Weights of a small transformer language model.
Size: width 512, 76.2M parameters.
Training: a variant of Adam for these matrices, 1890M tokens, 7210 steps.
Each number is 128 + 32 x the weight over its row's rms, rounded and kept within 0 to 255. Layers, rows and columns count from 0. Numbers have three digits each. The size before them is the row's rms in percent of the matrix's.

# layer 6 MLP up, 2048x512, rms 0.0365, rows 1912-2018, columns 448-511
103:145162116183133145093142128140145110076084120152144163135131112150140161114066083060158116114088144140138144070110153177092120153098132137135137121110088142108096134093120136163069165134199131
101:176125135107138146124133131132168061127185191103121113131142117151144121118155159156035106155159120136139135104120088143151169099103104073142130172144152169104132151100141163187125110102163155
106:183095117119125078144092146178181114055128101105146180142136119136168207160090138145120156058098101167094065135129111098075188046128116072118088156182131134137202168161143131192078121105131111
111:113116150090145103121174136120115124167112120086106110139125134131151115116146096091113173095127129223148147110125130113158088057105119080134093077113113102130145212111160085152114099124090156
096:124130195207114092128161176120118087189151106101177140151094097123093128135146147100091110170157152085182129111105108087127121142185121094119158093127164155151134141151137193147147137163091090
110:140126167122137118170179117162125156104111118125168089120115111147101190063135098105131136163125187141139156120159094116100123148169138089166077113119191088143121114144105124140115089166095092
088:167134142082167134081135128176153113104090168124142158087118066184118109102118130091092099116106131088087110164105152061184132163136162139175094097112133173070032141101075120152155135101138117
098:152115192153139123140131101100114168156223148125084114196088124143112123076125167124154156136168139125148164098100179150138084093168132137136099175118071170185149118132163122140138231081133182
098:168129132120121108187088125151144200137128077113177068135218103085102162066164125133145124099143151159106128123115154144095076111150138022088095024200101074183187186118124127157157148119141073
101:161124129148108167110185146143139143127133060135116154144125139187150076114174101088112118189145081097085152186098095159102072127107106124140099114112115191185090124122174113120195137173150070
109:166148083143117183098105146149124121125111059119171111110143106140163096071110141117141129170142194142156192162162093158154104118089119161162087125133112118071153171137200161131107181151066167
093:099084159144107109205062173116170109104170150118065166132102138131169127063116194122109134132126106142133130112107169146191162099136142093145184165137171126122156097108110139118131168169109133
092:111110141104080118145154169151095148101202126143070157146139081109107121118140089125160176179103179138140108113155133195137079150156177120124070152101104117103124158108115089132158128101098150
096:136087163159106100136081126166128113146154199085111152102072144116160137106116109171067135058107155133135090131184130121150116141152148171107092130102103112190156127070164081144077143093097074
090:102062165154136095121113136156090142161157129149171138109176159195179166177132122099104199079089117159098143105133178171117105155152128149123093062118135153158108186123062122119064161126099100
103:097176107109119140146134185138133150143098130140096087168107160129085141137102099142107198145115103202138167110152136190107103106095140130175096172075131084128135126117134149164127133122144142
118:126117158146119108156143211148115123152181158121153100193170090209089176111124130079102152174096133125152095041128169102120126158179130194143091066087141173086150115099052177126128147082117102
100:118102080150092111131165126117118133153121190151051124137138137126135189170134189109098122071118127085139121130137096102105129107168120135105036171098100098155155190089133162122110143142192145
110:152217160166081164138094071167140139157095093135056162183122116115141134112128084162128120105109122091176154132155087115132178132164149113115122195120094143146143138080164167113146119085106124
091:224111077103087100187132090113137156101085140133073081094108119140136146149113167127100159116155135188095145160114100138101120164136126180128154091131152071105171127079184131099201136133108115
110:148165066106112124166149137106122119105140088099118120190118157135118124108183110132103105173136086128139118125231128115133157179167164161131150163122147159103106133162128127109104088148128112
105:150129160078120127111085145161142100150173128145163118050160131119114190161091125105146133130155114111098094092142064133085140158134163123190103064111123152145171153099095174119152111153130132
098:159113101153106137142156119137098145062171144139150167136147101128044195147096107160163187127104145132172116119156171172095187131185083168124101108180100125209123141136162170123146113183108146
098:159118113127122128127132141158139080073113153111100139155157094151117103140118122165206122152075138148096127125159120171118154078148120075120119127139071117151161148138158108194164119143119117
109:146118189097154120121120090133170081157150141076110126140114147153101148052111107157108117106148120149131116126133120131081155112113168105201120106162138126141095157122122131116094130132097148
107:188144132151084144072158084182150131081173124058141090168100103129111159103129098072144185108167184109167127131142075155070196193128127103090104139087135079074094177117058129143177137107142056
097:107111170141091134176138086161107132152053096128167098143153106077113098077089156105160171135154073131127135176109170079118101092152183171101110088189073108182112189111108149091174115161089117
097:113113151098094127180140141132145124136162168085146122109150173168173167113113134106092086163152106146180111081148100131120133152181126115195125086091158143141140105174087197159124114121165106
109:139137122036112109092120184196125068098119100088149136120107148159123120069086157083132105120119162170201100074139156094133130078119191138197159097143138050178126122092060156078123136161127085
092:118135129178154152131180116108116140118134155091192080159136173142167196115077150185124148100107110118136145126145134152104148093115096132124115158136147116126101152123139084083159164175153110
110:173115138151131077110073098129146085158057169040083158145117103148114138142151125107095109154129157185136168125094092151086081113112147043201137107157189099091115150095118092145079108125144073
104:177125072145110096103127117124116095113165177093185133138181169146077111173144154118092129154106123146169170117160151191143120077113137071149168127113110174177046151096162133190114149117124065
100:157195121152148116173163142133103143125085084131163097146102116148093114109125124131136173137095136081125144134184163150141119056166143147129121165114179147096074133142160112123124098128104136
114:132084115119093058166124160107127116107142107115109120119117151138136199043123094147153167115128153093134135104162143129184135155162076190124109142124111129196128182126134165134160109149092126
094:213160172141140060151096148111131072170161138137160071079097095102122152168168177123087106101145100122097167152091069150119096117173181159111151073096114129183073115116111155127176124127104123
104:145122147159155143088176106129110128162152153050153116120123114099110191108151092187145144138153118111156104133152072149117160128167117180108090140101181132137114169090099064175131101137153151
104:159161202154111161129099087124184090084145101129110158077165113163075121134138113156139116135065117190061135125149154153140118093103150099151120116168129151134153235096156162131186139061115149
102:156143223141139134138100153140143187084108127065080167113090117135130183137148144089150083149128129175178125101092150128156149098139116119182119113177092091141134092114130114215139153136112161
090:171115166183075098136155086118128089110171145084176149101122156113098165160166107175055110156149148098160118128147109141216161105121182075116117141136159107164124132175147137204144158120085048
102:172144162140119117182096127175131075036107164128166069141165154176098199081111107040148156127149196148122128164123156078122145118161105080148083104156145111080120119111169120122104126063152145
119:148134161121096081130145148207177119123137094122139152143090124158103141118124104204120109113093157125157054124175129148109127116102150118113077126134110146168117174160115123111055149147163141
099:188123104142126090099111158147158092131137108084080043148099120121097098102079137134117089154070171099112105092097130191126116153152175180227133043113175101139147192171170180121134128083122095
098:109115111183105131099087137157108127091108144138176195156135159142119198121190079170028087155098150164113117126100103208136120085183174143106147060147139094135161113118137114171135092140091124
106:107123107062115120172108101150157093109139075105158145128144100129101158086133146094194145075105128068075066110169154158130152096172115098107117118108108099135116146105106166097154154130062091
100:185173135118103093137109125197130069126102127136148129156141129119154108142114197091116130050179121131082133131089102150116144152165151136211135058135161091133147155128144112155144102119076139
090:055100198173109113138161179133130098166163172040145124185164101156115127104163113117162129107155124105126110119146133141152134161173128109159077086115126144108121108162109094100179124131167113
100:128151171128116114079144144142180143122178140135149145186142106129085152077136117148105125119150129101125141123119082141122160065166136133119096147194181193156136138064153121178142125142142146
092:111101144112138060129114148121139071094133104138150102123121114169075146123048132163105128147080151130178137173135097146168120095149102124146131108102129105129157106126134198079053204092148122
104:099174128142144132134183103108127126144128123170118092169105091182104123119103129120121150193127145127165199142098106171202071113153093090154101186098140106139121111169091122203176116113156131
089:183135123118169142128059088163156101138103109156163152096128100163163119132138124108125139086101133077152068114156146126099121151149148158097135153099139114081141134086118154118134104109161148
093:131091142174118115130117138130127112118088132113051101165102103169134118085081167093172131132146199093176098084129143137170121178129154191164141171169123101189101153129156175140190122072144173
124:084109179081149128112134140125174117078151080109188053136151111172080110135084100145171123120085139131109140078155110094139186122135136187130098068025161134116128137058104206160111156121098156
102:138119126103118117200086150158132166122106090130077179150106140165091116109072121132165165135126130109089091145127110106058106137199161082181089089126099101147107091155132149122194147154133166
095:130105093128126083145111119086165078143102139083135102123087135129121090107085078147089194136148104093135173061123062104131138158117168134124150112168085156189162135122105115162085176128154104
089:149096142054103178157137139144130143165153150092088130143144093119165103095169101167149145146139154098107097130110103112093136115180082159137075137122095167145132177163137152136140095103083130
093:137143126145132146205149079092108142078118082132152139146093186104138101077123109092118093137119154082144042125121054204110112175121190106112121111110097078200113148112126150205175127153118182
100:150112155109106171101105053149151131154174141142088184123169138156113151075101126137076121134150144201139123147152072160169116123102108139169129093161106130182124182130141111149136176152084137
094:192092144124139138120115163205140116145123168134106156109132057137144157094110128100119109149149152141155139150096153123113159139165201135105142095088138117104169122149121106117131130139156105
089:121142183097088181156083133122149127113081101102099178105121135127153140127181146158148154172192175179149175080155108087089152074125129102103164106125105104109128109100157141122139107120074144
101:123127169141106118104106079132094135132152145102088170140161079158107136184096157086114154079092135127140051173122081138095125102082119132132098089100096137176168166108144095098166102122095096
092:105113159162134071105101129137135089159204091145103079134094150116106149099119092114139122118133136150111098058153098147185100111137112155127058059171153130133079116152102134133068107156128149
097:114123135182095086155145153205099121090094101118144109169129130124113113121069185110152168129114148136127150090174096143116170126212103120133157153154144080102125096127129140105178129137129137
105:117120216201088076146139119138182164116177130101168138158173179122168127080125120082115164140175161039105067100110132154168120120155123067119099111163069119152112129132163143147109099139165139
109:185163127140044148107111134178143164124173129099080092112107115183119170104158135127140069162076140162111149159109065167103073099140141130176038134121094118194098145150099167122171144110115081
099:110109172162108140087100091118166158096147110138108172148122136104097130099131121201112131099078154145165140119126080112089157112129110109114132126121141125143136158116153113140132159111124130
083:084143136135096154126121113159150142104106121112118136130127186155120177180144107165120128158143150112182109116098104128125120098128126124111115120165136142094133143088090141185108140147147098
109:125154188110132124143143141193118109134124139111185074168116096123068150053095116099131154159102134110109118065123068192134116146175145124196056119098148167151118118142167192111138120128127194
108:105133147140115143138132146114131074123084100053109096130130102166078183112110060107127098157143114157173126125173121135137109108143173085133069123096186118187169108166082102133122120145102097
092:123105140125117072056056169160116145182168124093158087144160120126190145132121127129107108068129152142095165115129117096134099133112148140093147162179140118177091147120061107095151124135163074
091:119111100112065113145108104163132110125196086120098128136077133170153119108102102203110156089072113115114124073113058113105101143095163132101138143129087128145167136151188144108096118075163123
127:133087143125137143153117119178145143146079114091115158110122081194154093082132135121138071130135156134141110118206090121071107109118167121226093156147152072176140108152076111118143168120159036
118:153211161107140105178110138105178090113168118094131089124156091142132108069154122207113123159160117058146125181187148110165137138154167120136102112095140141155098152167165126120192111067117076
092:216088139095135170167129147199143056100099067157075132134169116125156149091133090049107124035133163118158085183119174118137178149171201093163160093124143116114137170156109155096131082109160086
105:101212079188094124080105124168112155112086094143117120177070083147143156085121165103089149103079120139100105101107178197117121133120134135118111139173069138173089151111102127146127121093109163
103:114160149102140147209141175192143077133146159130145087119149125170106156110081103085153128136145119092067143122120111158068157156147133152154108126096154111190186080127126190111140101139141151
089:091123108128115163163165150145147174157106120092159128184113126172109125122100138105100125103162126152121142136108088227106166113170098154136100168147166104161068152102128098101149152128148122
105:139180193158115176137132111139147081155144112124117113197146107111118166107131105129121128145166138098146143142098083158111117113128192164087083112148089174149123171104152108141094125081097134
106:119102119153086045157144109205152180140136064174113079084095124173148128158118118131128135151109180127147103133149107169120111118135150069230052097108104097205163149131122110120127147141156101
106:098135127135104112118140167091135124096123167130197093168127090129107147147143160099108174121084142120069112118128157121157083140162140115129081087118087165051183133126068131105146170174089133
096:130168200104126128112137113107167110109072145128165144162130082129129129149091158162093133167130107135169169089142152141094167027135145096089170137093122142188104100136137114084094127083171104
100:106107108131119107124092114164139137095122108149116143105100113123107124128142136134054151135141153107110166093091095115080164101156147068168077129172118097090178147162140146142172148077124129
089:135155141123118150106164130146127123081089130106099117120132133140142170023124109134095089120143189096173109202118108130149155151115190130124126175106097050105126116139098107130111123089065086
104:131087164123143162148114054126168106091133112101113144127184071155062115142138158151115117192109103158103139123110109131094102129124167105119135126144144180143184139103127152184148115125081136
104:113150150181070121114116129144138160132117184154093138139161122143145116159131134091075149187107128157085100102120092125058110159167175088154108178165148106143107194129148127166120172198148108
101:120131116132096134102123131180194151093125136153116123124060134142109110049086148082116138148103119103103112095103131149124173096140134112159136126139119153176120109033159171147138092143187128
095:130136109182117144144174139139098108121143126120089148153106094162136111114182104156108089113090100085105153166165075156134116117118156163091113170059159117086146095136129147161181106119095153
091:093134151104118117165166136137136125189136095103144094147136085143113129148101165056115163149133150161125134068160047105138092166148105114124144107122143120094112159119095146129132105109149172
101:161172106093156178095104125142121127132107128118162109091093112089127171112114152089072102112158126154157080063135105094122148126140107070152122136131173074121067208117079153163102146123121154
096:109192200123076134184181132148114107123114158095114113134182118137071186082118076123150119062147139139107102201152142165120135092155121115167064104094141101163151097159137183115162173102111145
099:158129153116125119152131146158135146170153100139173110146145164119096104077102137091067140122176122140103141139149129135091109148128186118111110114125117088149189162105130174160112136113140169
094:184147129178114153158168118104136166182176130153107121076126172099086112052075157135152152051144097090111108159088118077148079114149143140109107079127109140171099182077111187151118139151150115
087:120089176103171120129109143147152084148126125066105132163138113108190116110143103089131127177146140081135124167138130117059114060131098128140115087111089101173118196138062161142133095157099130
089:093120141069116119111112193186090075141101134133159058162116112127115170141149114107082171163145141096198052136128125053119160206137169065152113165163090074143119164149088144125158086126124127
100:156105126140138087135066087181141100092136132108106165111099156105128178124136143130169109164138162126147095150117099109091056172130125119105100101093184098147132106040136146141133096100121120
106:111164105052130139170125111106132123046147153147101119168172150143111115138170134104114157105166101120078190164087133144072169117144101155112131141107127174110136080119123161105189112168086185
105:079179123117075154179124139153146189165101096117137226175146108112097109130103115145167124142147093147120089164081093161092133124129116160102146074101158152118124149074106087085157127121082129
089:101114149120070115160191122143148113114168130101150098091099177128135103166115106163116135154063128111136069062175104116148197134143062110145148143093137147117141143056138108160078111147144141
096:103111194127115138111159094139180125048126121036137124147093128133171131169132103083156132078137114123184120138170099047128159134107153084166155151127111127140161154093122100101066123075054097
102:126149097093116180171125088144155151105104134104174154207102110119174129174153153120134098064126099095132106150089115157102115129135103125141129192138112064114122195100123107121112169107087146
103:161060146101131111139030119102125178131126180129094178154132164140093137140112160141104142145149097095166095084124121147077118196117187134112108123163167132195143155070132143109134130127112133
109:098084113159129119119132138112087144078125102126138069126078131123123176051120129078116106157073154108189057106120167183176140113136128120124124094128143144096131106133113113211145164141116133
103:179117077093086081085148061131138155182216104055136067130083094126158105085110119151071093165112102125123135102181083178093125061113107114147089104061140115194075174163142143077141108126095118
095:134181157108143140131129147140121158151139147131141162142160162120136117100117174183157105089140063074130142140166066135125149163178161062122089164081145101169158152115111148118126170088151166
098:167119159128118069120123126156136213103139076118148179147055205099158160128152171134086131093114132142153133085172085114139141089169102155164102118163103147112108129085181229108098147153142166
089:050162158089109097162126127131156152073080124169186153184141084145126110134160090127163091155158146167139115116068119120119124083117135102128113130164155095156085104012110106139146128104140116
099:120141172179103109146064138176181094101174138107151099101155164125159120078157140072107094159145143140105161104161146090141164113113162054117107147132084142208139159100169131125112171057090057
092:112142094145119083158125105111140105133123102107164108136083100162119119108093183087100140172121129083153033130136115063177175145129126146112152097170133143130127124138058147212135129082151100
# layer 6 MLP down (transposed), 2048x512, rms 0.026, rows 1912-2018, columns 448-511
099:149101156062113115148116124104124150197165146115106083120109158136152126100156162183093140160139126136113109190130108088168150121167101155096119122132165150174181154123182127099210093119053110
089:098099167172091166091160117131128096061149053127165163169220043101157143113103090116101177110095143115129154151112145073129109080106138119147119123167137134086099172121149105138149124139130103
104:144179101101121123062096169126155146140102164123153180110155136100138142174147160146148131129131115146120136128110129112133160055124079061117164154159073138135167177136116137098063140139156203
106:164118091166141131134182152166152137142155139112113066128163115128126126101175121088116168116064094174106171103126113101149079121097075124140107176148139105121078110114131106131147128182117151
099:180157142119104127094169141121118128104092173092135090131121112187093142123093129120141110125179156100192174127098119123168090094074078113164121147093101086195114152072150089193145135133110154
100:094090138129123128069226090102101107140117077161117106139134134137130124115171087104133179163097106113102135138115095117063077060084139094090150156128185143184130122151119073149083090091147121
089:101163127216146107148175112122098095167167099111106186084196192152148139113148142142115142137149075122119132190117154137114122124127161099100107102130084080073115152114094146125102160163176146
104:119122093110132129113136148155114112168124095142201138122078095197104151198179164174141102170154078142144139105158116152099121077139108086141112173116167123112121043153157130110179136097151142
094:136114130110083153139132078134118177104142069114108133144170113095134134050146112133097131126101198170062084069129116165106125171171096132122133152145171082143106134156100133126132151131088131
098:124156133074139061163139093115148075076134053134121112158137193190119130113167080118094142131112130083060130104109053207111119176149095117097049112078159094147104079143199072138084121116208112
107:106169092108129080129159195140102097108132164178131105137115138158138155096123104165184132137164168121155082122132130130131156115121128111144118147069112156058114148104130167114142106076112139
090:133114167214146148111144142171088119154106048080107122125126103141065143085112110090107105102145156149146127168168130126115117132119128153120109161048132118152164139136076140109180067145095133
091:148113121130118152114137141167154102123075102131125078114104128100176160141080179114143167127131122164132113141124072075104154165179119096106096103119151139096096160150162232208147179141134125
104:165054079149134107115075076137145065112126142109152107149129127118132118075141117172219155082179156156078095162075121166142108099197156148167154124140108106160126101154139127186169154108122097
098:109147136105131121130150146113164084126091116099117145146172062107105128104148098147120121158181107174187182125107075156114100134138179136144160169113169092095115078144126077121138120099121107
098:106101071117121164179143123102170165107146114119118092127090081082168161127120136124158163082140125162096110114094144120096124131101114169132131150142070095124129152163163158159127124148196131
112:095112148185156102145129204112123139154208197121169092142156078095098088107143117140099131166119133158106111065141126102153213178137091182101104111093146149135144110142051118116113152096114103
102:081112121171101173169117158168167138129149105134163179061131126155143162155176131127133138135077121123083121078103144187171168142149123069123136103130118099152115175078044114094090113177112132
105:105136093153121136145089130072152183167181097105129087111118104101152159065139167095065138142104102138104106131115133157112129111042109112102108078145164141144135092140122109122110131103118163
104:124137147179107130120106114107100106123089158112085171098133104111136098048148107124144120082156139129090170159112134174086108090156169145073137156134089115170113135077146116131135130118139119
115:085162108102104097210120085114159150166087144143124160072118146175196133119114141131145115182174138136138144109097113162127187154141107185081147164128096158154152137173108133102081089129133096
103:143145062133170055090137101104147159157097132135115139143150145159106106169115128119122131131121119160138168127147066139127105095143156106139134161151069163171138125187156104110136175088126096
104:059088168092102151099171057125157101116083086101170054117187153139153088129126114085115146135168116123141177083203067112114127094136171183103111161119165148078166147153176067142106161100127112
095:125134079147127086134147111155114147059165138133130139089116155067143157170118135170160132136138045114129100109138099116155137090135136078133182153208174089137095168099063114122067153140170081
102:118120136111108130167181127141143164120147107130091131090081151105124130127108116064162136052079187114093157185127150125096104114180141163138171121068080092080127101082144079122105121163066207
109:133113110149120115135154128137116127153162159081141150142095132105059213109104085101180172127130120091115147141124072181119153137098125135040140116162076082093084141125149156121128145093112163
105:107137099144153109150121186135115140124067161119137152243155104080104106098106101145110110080200126159142104114211139134135136115162149084100123100125172150124127058128086117102138194094162149
086:173151114153147105117123161143110165123096130204104161115104061122082083110150150128176166149113082128092124140141118129113096113152214147109114133088102133140170148105163118119144120134162110
104:095135087157137082110106110141117116149108178089158108169170130114095063096127114115108177090152116085091121071126151152168094153180128135167127135114131108124131089136106105129165137167117122
097:176096086126162155103102083076096146148152099186119161121125153105081133102164156150137129147065173139126170137045107071162097149163123131081143146158133092141169132119136180160128106101136114
103:086143097088107087146110119175148186108099130108079189162132156144118136178150128140112122136121093140087150108120097117131135124128107119171150155162129089078067100119118100141088113174111169
099:088149100154142126102178125112072119138167163138129164122154135129108125106198091101129104125132176170090178119150193152103147134069163164182141119124144145149063105087142118140154095187139129
102:144163104172164102173120134087088140106128097168133095110126096120104075137139098136125104117100133086108171126169102113104147082164143166172142158136093166140070146183160103049043116147081138
112:078061157155163113167123162149128097134112144152131159140150150121151152110104146152122162150146128102106136113159135107119115095111141124112099164122145091172090160031120103101130135123235176
093:114114124126111079129126138141127124132107120126160135161164128134117178120178114160103128118077122142156142147073118115074179142125065100183145176145122145101110130160152091131121136112183172
103:121116141146140058182116169105087138155105141079161161145112110155167147043099125110166123079091144082105071120105112101122139143123129110078116112124127193129108116100119157170186166112151138
100:095121116114144121174143122085108120118118175051173134099121119133151087186130111222154150156064110135080093124160110093141102134059107092047123165183100101127104090127065124112108121160140132
091:137176185159028126099153160147115206096090177108133105174145101123202135181138178142119125128140122137184173124105138144140091139157055102106143151106114112080154104153094145148084101120082130
089:090175090129066080183097121078157115158146153083106149115146118169115129099191150119083085110173178106131073165123168121131134150089142083155153153144070161147158134123159182122131141112101105
101:114136109161103140127124161117110146126129070120144139037106141069106143135104110097128160117183119117133136156105186086126104129094085153137101118104195044104111136084101124203106114205123123
121:082119172078118104137156155090157162136078114131132099163068127143190079131129080140166107115126119123054072140128167140089100103132128170098151149150120158108068101170121134077052114186156114
101:154116104130187117140127110148148148198121123064133152156156217062120085109144110128168106081112146074120182074132120132111154155113136150143109142183077177146159146164148124110111187143024163
089:050134089078083085123150173102098102138145170119138125139179091154037128155108111157105110142148141180212137126125103138135104107145149138116146126049128136176159117128088132118146104092101139
103:093134128133200153171144132126165110145139140140154159074086066051135183124187132170170156100111159130084155112189148124116076113126161083194093099173157143105075070153107137118088159151080073
099:101160131128122124098146155146170125074184166091082087151140071183075148106141103092121120138136154147144149121124175106113129103066119095098061113128162072147177077150110101140143133093061049
097:163164144225178126169121164118092034157127164127149085147120134159164138117128081075138083111165177144101157161124115132095115148120086133145201113094082157115132121116166111129155146135102172
099:152134160123158207171123080130159170166108095162121167133122108106098085165135097118180135143141137166162094081078145090125111090055125176164075096067118199112154102122112137157159072186058031
094:180082120116121073177111104109099124111107096115074142120101161076131126112121220089162125133090112110145133151154141173138115189167141095125167140121170129100093084133103136112128125100122134
105:070149172133116158102175114148185137138133149220130154157158150109171145089096099138113124171157128104136206121099181128186083059139147136153058169174107095138109102161143086162182108118126094
091:114110126171129182154090135103135138130132078101136190120106141116164142152126121079150156155139114141131088155133150148133117160123135110164115104117097139143158157106113173081118110099173063
092:104111142077098170156103123072139075169099163139106066089122159081106152095123175212122096157104134133098153114126125114113054176105100147127188180112168159131130130132107113059072145100153081
126:085086107084170108120128173118123178132125153118191089082159075144192102106124147122111103104079160130147132077172097127134176124129138115139090052068104132119150153093108143103154104152094140
103:122109094155078154101099175101156104109118192105043148147096121183144041108141087140110167107115165110095080131157100090144132087103137110133096154134122083078130075132108075128108157111140100
102:132099125139160156128136076153154125107129118117147160152167042099109108150144113143125163137119095137103175052031109139067137103121113112132122061150113148161169088078131069100115137108133164
083:166159093133149136087184118125158077143156129093147138119135154138149062092112142179145180149152103164111210126187145076162109149159113118190138136135100126113132176154165143111126146128127099
093:135122167136130142064121157088082114105093100141102127107131165104131056158138152184173136115129101153183126034136131109160132213072100116131155103107114175131148165087147109112150137132178140
101:144155161160119156066167077078136096114158104134184115170136142152123165171155111148115140109141131095149224125127075119092067112134152181129132138146147112140159142180196116165159110066099102
098:140098154130157125119145114145084159107079044140180118135157123111139178152113118146111151086130128089141155130101093150100154126087178111120141165138118120087122143103103170127142142161125141
087:150105135115141118147060098112153133130144107153069156186099117188164088137132114199085080119143119159139099105172103152161135158157166074117103171083120140120127108071154098162141083089105149
103:199152119147118125072130114120163126179078155097141193103138202207096166089135150113218136124140143068117169183157175098132141107146101184167140130166113113165176129130112158136126091082129091
089:085087092136126157155099137124154128145129166197136181135121081127155184194112146106135127117153093140185121096203150155105126188137161079161110111144141165164122147146084130147150176149162141
098:115137104156162126117180120090123139167070089143121151180120111126128182122132164145113074149166129172129167190141107109080113142122131139100114094134064149178154076184106200114143155176142106
096:178136120136176101071128142182094121144180109225105114076186110093144130196113129114114116128115188085087113130096058134108087111166174132064149074184126162108112101096128112104062106105140171
106:148120068131063119129104128153128175093142135087118101074135145129114110227089102177117125145096104173141155160146159143114120127178147145138109172087100133157105144148101098123142112131155168
094:123150085110155110071128112076128080120115099150109138076114110069122176110191178139165150094178101141144117040089181165142114073160119140098089129139079140130130109131152139101093092132156095
084:153121149139138113141164173111119076146160134077119137155091111159124125107154128103130098072139087126106163125140165165164134162171116208110139107123171184149212177153219140108140130065074106
106:093117165141106112084102152078177150157104125144150146068152126116154167134135124112096128143124113079157092139068201118128109103112140132076123127140128178105163108135114114061151145169149138
107:143165103113124180159180109070133121142158121160147081131098195132114182144174117159167172114100128080157160158143101119132171136106144099090107076079126074091199131096001106047106120129159168
097:163088095079073128141130111161118151142088117155123133155118150084156111128122106132132156109158158137123170094110131096109129123117165136118137115125117092108090159146112117199078131152150162
101:162169135136103126138100139161137150136107115118108123202089174122081137108172126100084045111149129107182197094082110160121105127112096130140143108140145044129090097146153101113155134169146176
116:133110138179123143160169162170164155138055162133093185118140104105115099088114065126135132073168149091088193153187173188164081130101130117144126170090108111069180079169130116127144190074140113
115:133094142064178153114144151106160109154108158108153102057167152172176089181137094111082160141164157106129131064162177137102114089135150152124128061132159124115177091095131137086150122080130143
092:040075147117158160109170109138134116182123112121134103091150138101160100118114125092101186124117082147132075212144148139173115085138131162104119148175149114077062197065125141105092106169167098
105:153210084099144098088057144124080171097129091166053055140074073119101104098135184153139143045095153121127112137090128156084157161098156143130125161068075099107058103115101064138071097075119180
104:107143150169132101100138167081122146092116203136147138067122146162110109098133131114105093136202139095131106178084118090138137131127081170135146114162090148120076126150148122130170140149071125
088:102108088134100125098148191120130102122139115132087118069118137146139123133152137147178148122090129130119110144105177095170082102085070094161102108116141192148124133125145148142133112125122102
107:149143158138139155100093163110114098170129133141165104097178140098148130142094145156151064182137137112054166095103126113180145163200113128059084088082129133076165111123081125167098111167109128
106:153155145169129106102136165094134142154078127184083113150116170155185076138065093120149151155157131146078181068108167137138095111111147149146099138145090171106174082111133113134102147121112146
111:104160154096157088143121107127153121140115145148150137098136140137123175126099095125111092137159157162180118137094112087122126094101168137098148085163140130125169150101198143075102137124165137
088:171172145163098166124117113181126124153133095085082076141139143171131087074178176131174109082137116171164175128071075147177074150108085137167116149130106164114118131165113139115154122143099161
102:111148089187127123148112092085143088047176163154083192109092106138124090089179141139128154122132065102113135149123181183052119124161123088139124137121152171098107106091129142124171144122152109
098:142155157165103112097072152119055118087137086160152118073142108144120103166119127152135094131168133087156090112159153096169156117094101156130099127157133103148099148169123140116075158142112145
098:147147159099087125143202129139110117125158130146119050096199144122134129168101085156126143104178112150125149053148176117086105101107153185154091138150122191111117149159138138154150125155180140
108:100100144161104144160101157136098169153065168130157165136165127115135091124044157106139096140138146158082138089076126164165157169144105165133066147168166159151080181116106124179141168107189134
103:115103132164123134101092126115074154136123135169127054122116123127157127064084105130163099165125124191150153111149125151134145131159151162147142095155119161118147074070138180100180146098100093
094:124077124089157147069110128217148117156102094183168135106124105115173163110130125104119164096144121119145104091138110116155169153104150130190194110132110146122078188079140121118093072157123094
099:093199120132059106139093040141183070069123143138120115103117113126125129161126151218100120123166113127169098101145152120135142148159169148159142151119141118069130143090145175111119147164165146
096:112164080141129121158149145129169126104105139111150197132119090057156151125144121074102121136097114092144102111108135121115115144111119180105092130120142101167167153158070116146171106132120175
093:064178132148052153137111130093107081175088145147134090131116146121110137108077186125173121142110100125129141129128110130091127124112115168203160101135175154171133122164100153113109135163130113
098:095095138117145119147132133085104134100156091147170104083151114133122105125114166089090125106128119102177147140141132074162109141058111132132088152110112129206185168150132169124127152127156140
101:159152111155106120152113139141133156144107111162120114080074124126130120113110151175108183085076060112156063157120147090203085112170141173148046093073169165101145107189128089119109082134176128
095:110187067100122089155141117153065153128103113120120087165137070098094150064160116143160115081127149119142154199086148109081124126104179134100133089157131079118140118150094147137148183159089174
088:150143215063132139097098130140132126127137116097129126140131046134158065140105142153145102180110160133166102103111096150188136132119155090063152089168151202126140152135110093095172076140099164
103:089136145118134127109134126085070181152202110167121099127157067118085150125070116090158139143132172125169131053125149105117084095132151131150095072097082119092076127129169151142128124106113102
106:118112131115198114131090179145121174181131113107151145083186126171090131157144194146166176099103149152146112117151133137098168175123096158112118124163114101137114088163093137189160144090088146
112:150131129086115102167123135105143179188142144144131126179125100079105145186144107151144143114163135114149099195134175122095149095160111135080064118152105137157170143139182119105118116122158156
088:122168129164131140080162145140109103155152164143116059150114111174118206084182136117185099131084147128093152129099085157165108176137171157109047107165166069138100179159083105146153143116207157
092:106131110224090142116045131123180191163125183144118124121107150116111196108095129133127121151170146084104163133137065100096162116162113111121131128164161152142031176150113139098136103110145124
097:154133135177092089071081134142087127123115089119193191150143108077255128130218100145093146177162117186184106129109156165118127144010152142070115103128178141145164151081127092137162150085159134
095:139077103074111127157111170141106131170127114110093135155153172098047094089113090152112192112081171123067114111104142137106154141103154125085130125078170158172133129164115095121136163168073163
107:109132117163133145126122109050144129135093115136147123082073136106147145119083140122175149148095119072084173063136136167144142175199123112135111143110114150147113074115129178106141152098119114
103:102111096106128168104135049158157122139192120154128146084110131118141131129094134111116094100083100172103123143137134143142139120107066119140116111102082152190156148134101049092163104190165109
095:121135101163149163111218129118124125119131120144088108156084130172135162098131122099091104123109100122151109044108097157144054135145135098103166140097177132103114107092151097190127120133092084
100:073086161154071118179082121116131082152051181175119113198100142118144103146178166192158099095144114175150114129148125084134135075205087140151088110081137162134198182168205159136109167135109123
089:141100133135173117137069113138155092119092105139130131116115134102093113136147103163096148154086117144177040118087168128140166116084154120117106131099186158179104119077168151137096093179096094
102:124122184094140092133136156174134127147083196130141201191165085125166173079118147093116144100141101129122135207106109077090126112128140119094143141125141137147111161107171098148121123133093134
091:165127167104145116070089173190115149135127100151109104115178159142136085109138071150166115142171127128126136125150077124141103097091169135154085134102111117157153159131127137093131079081111154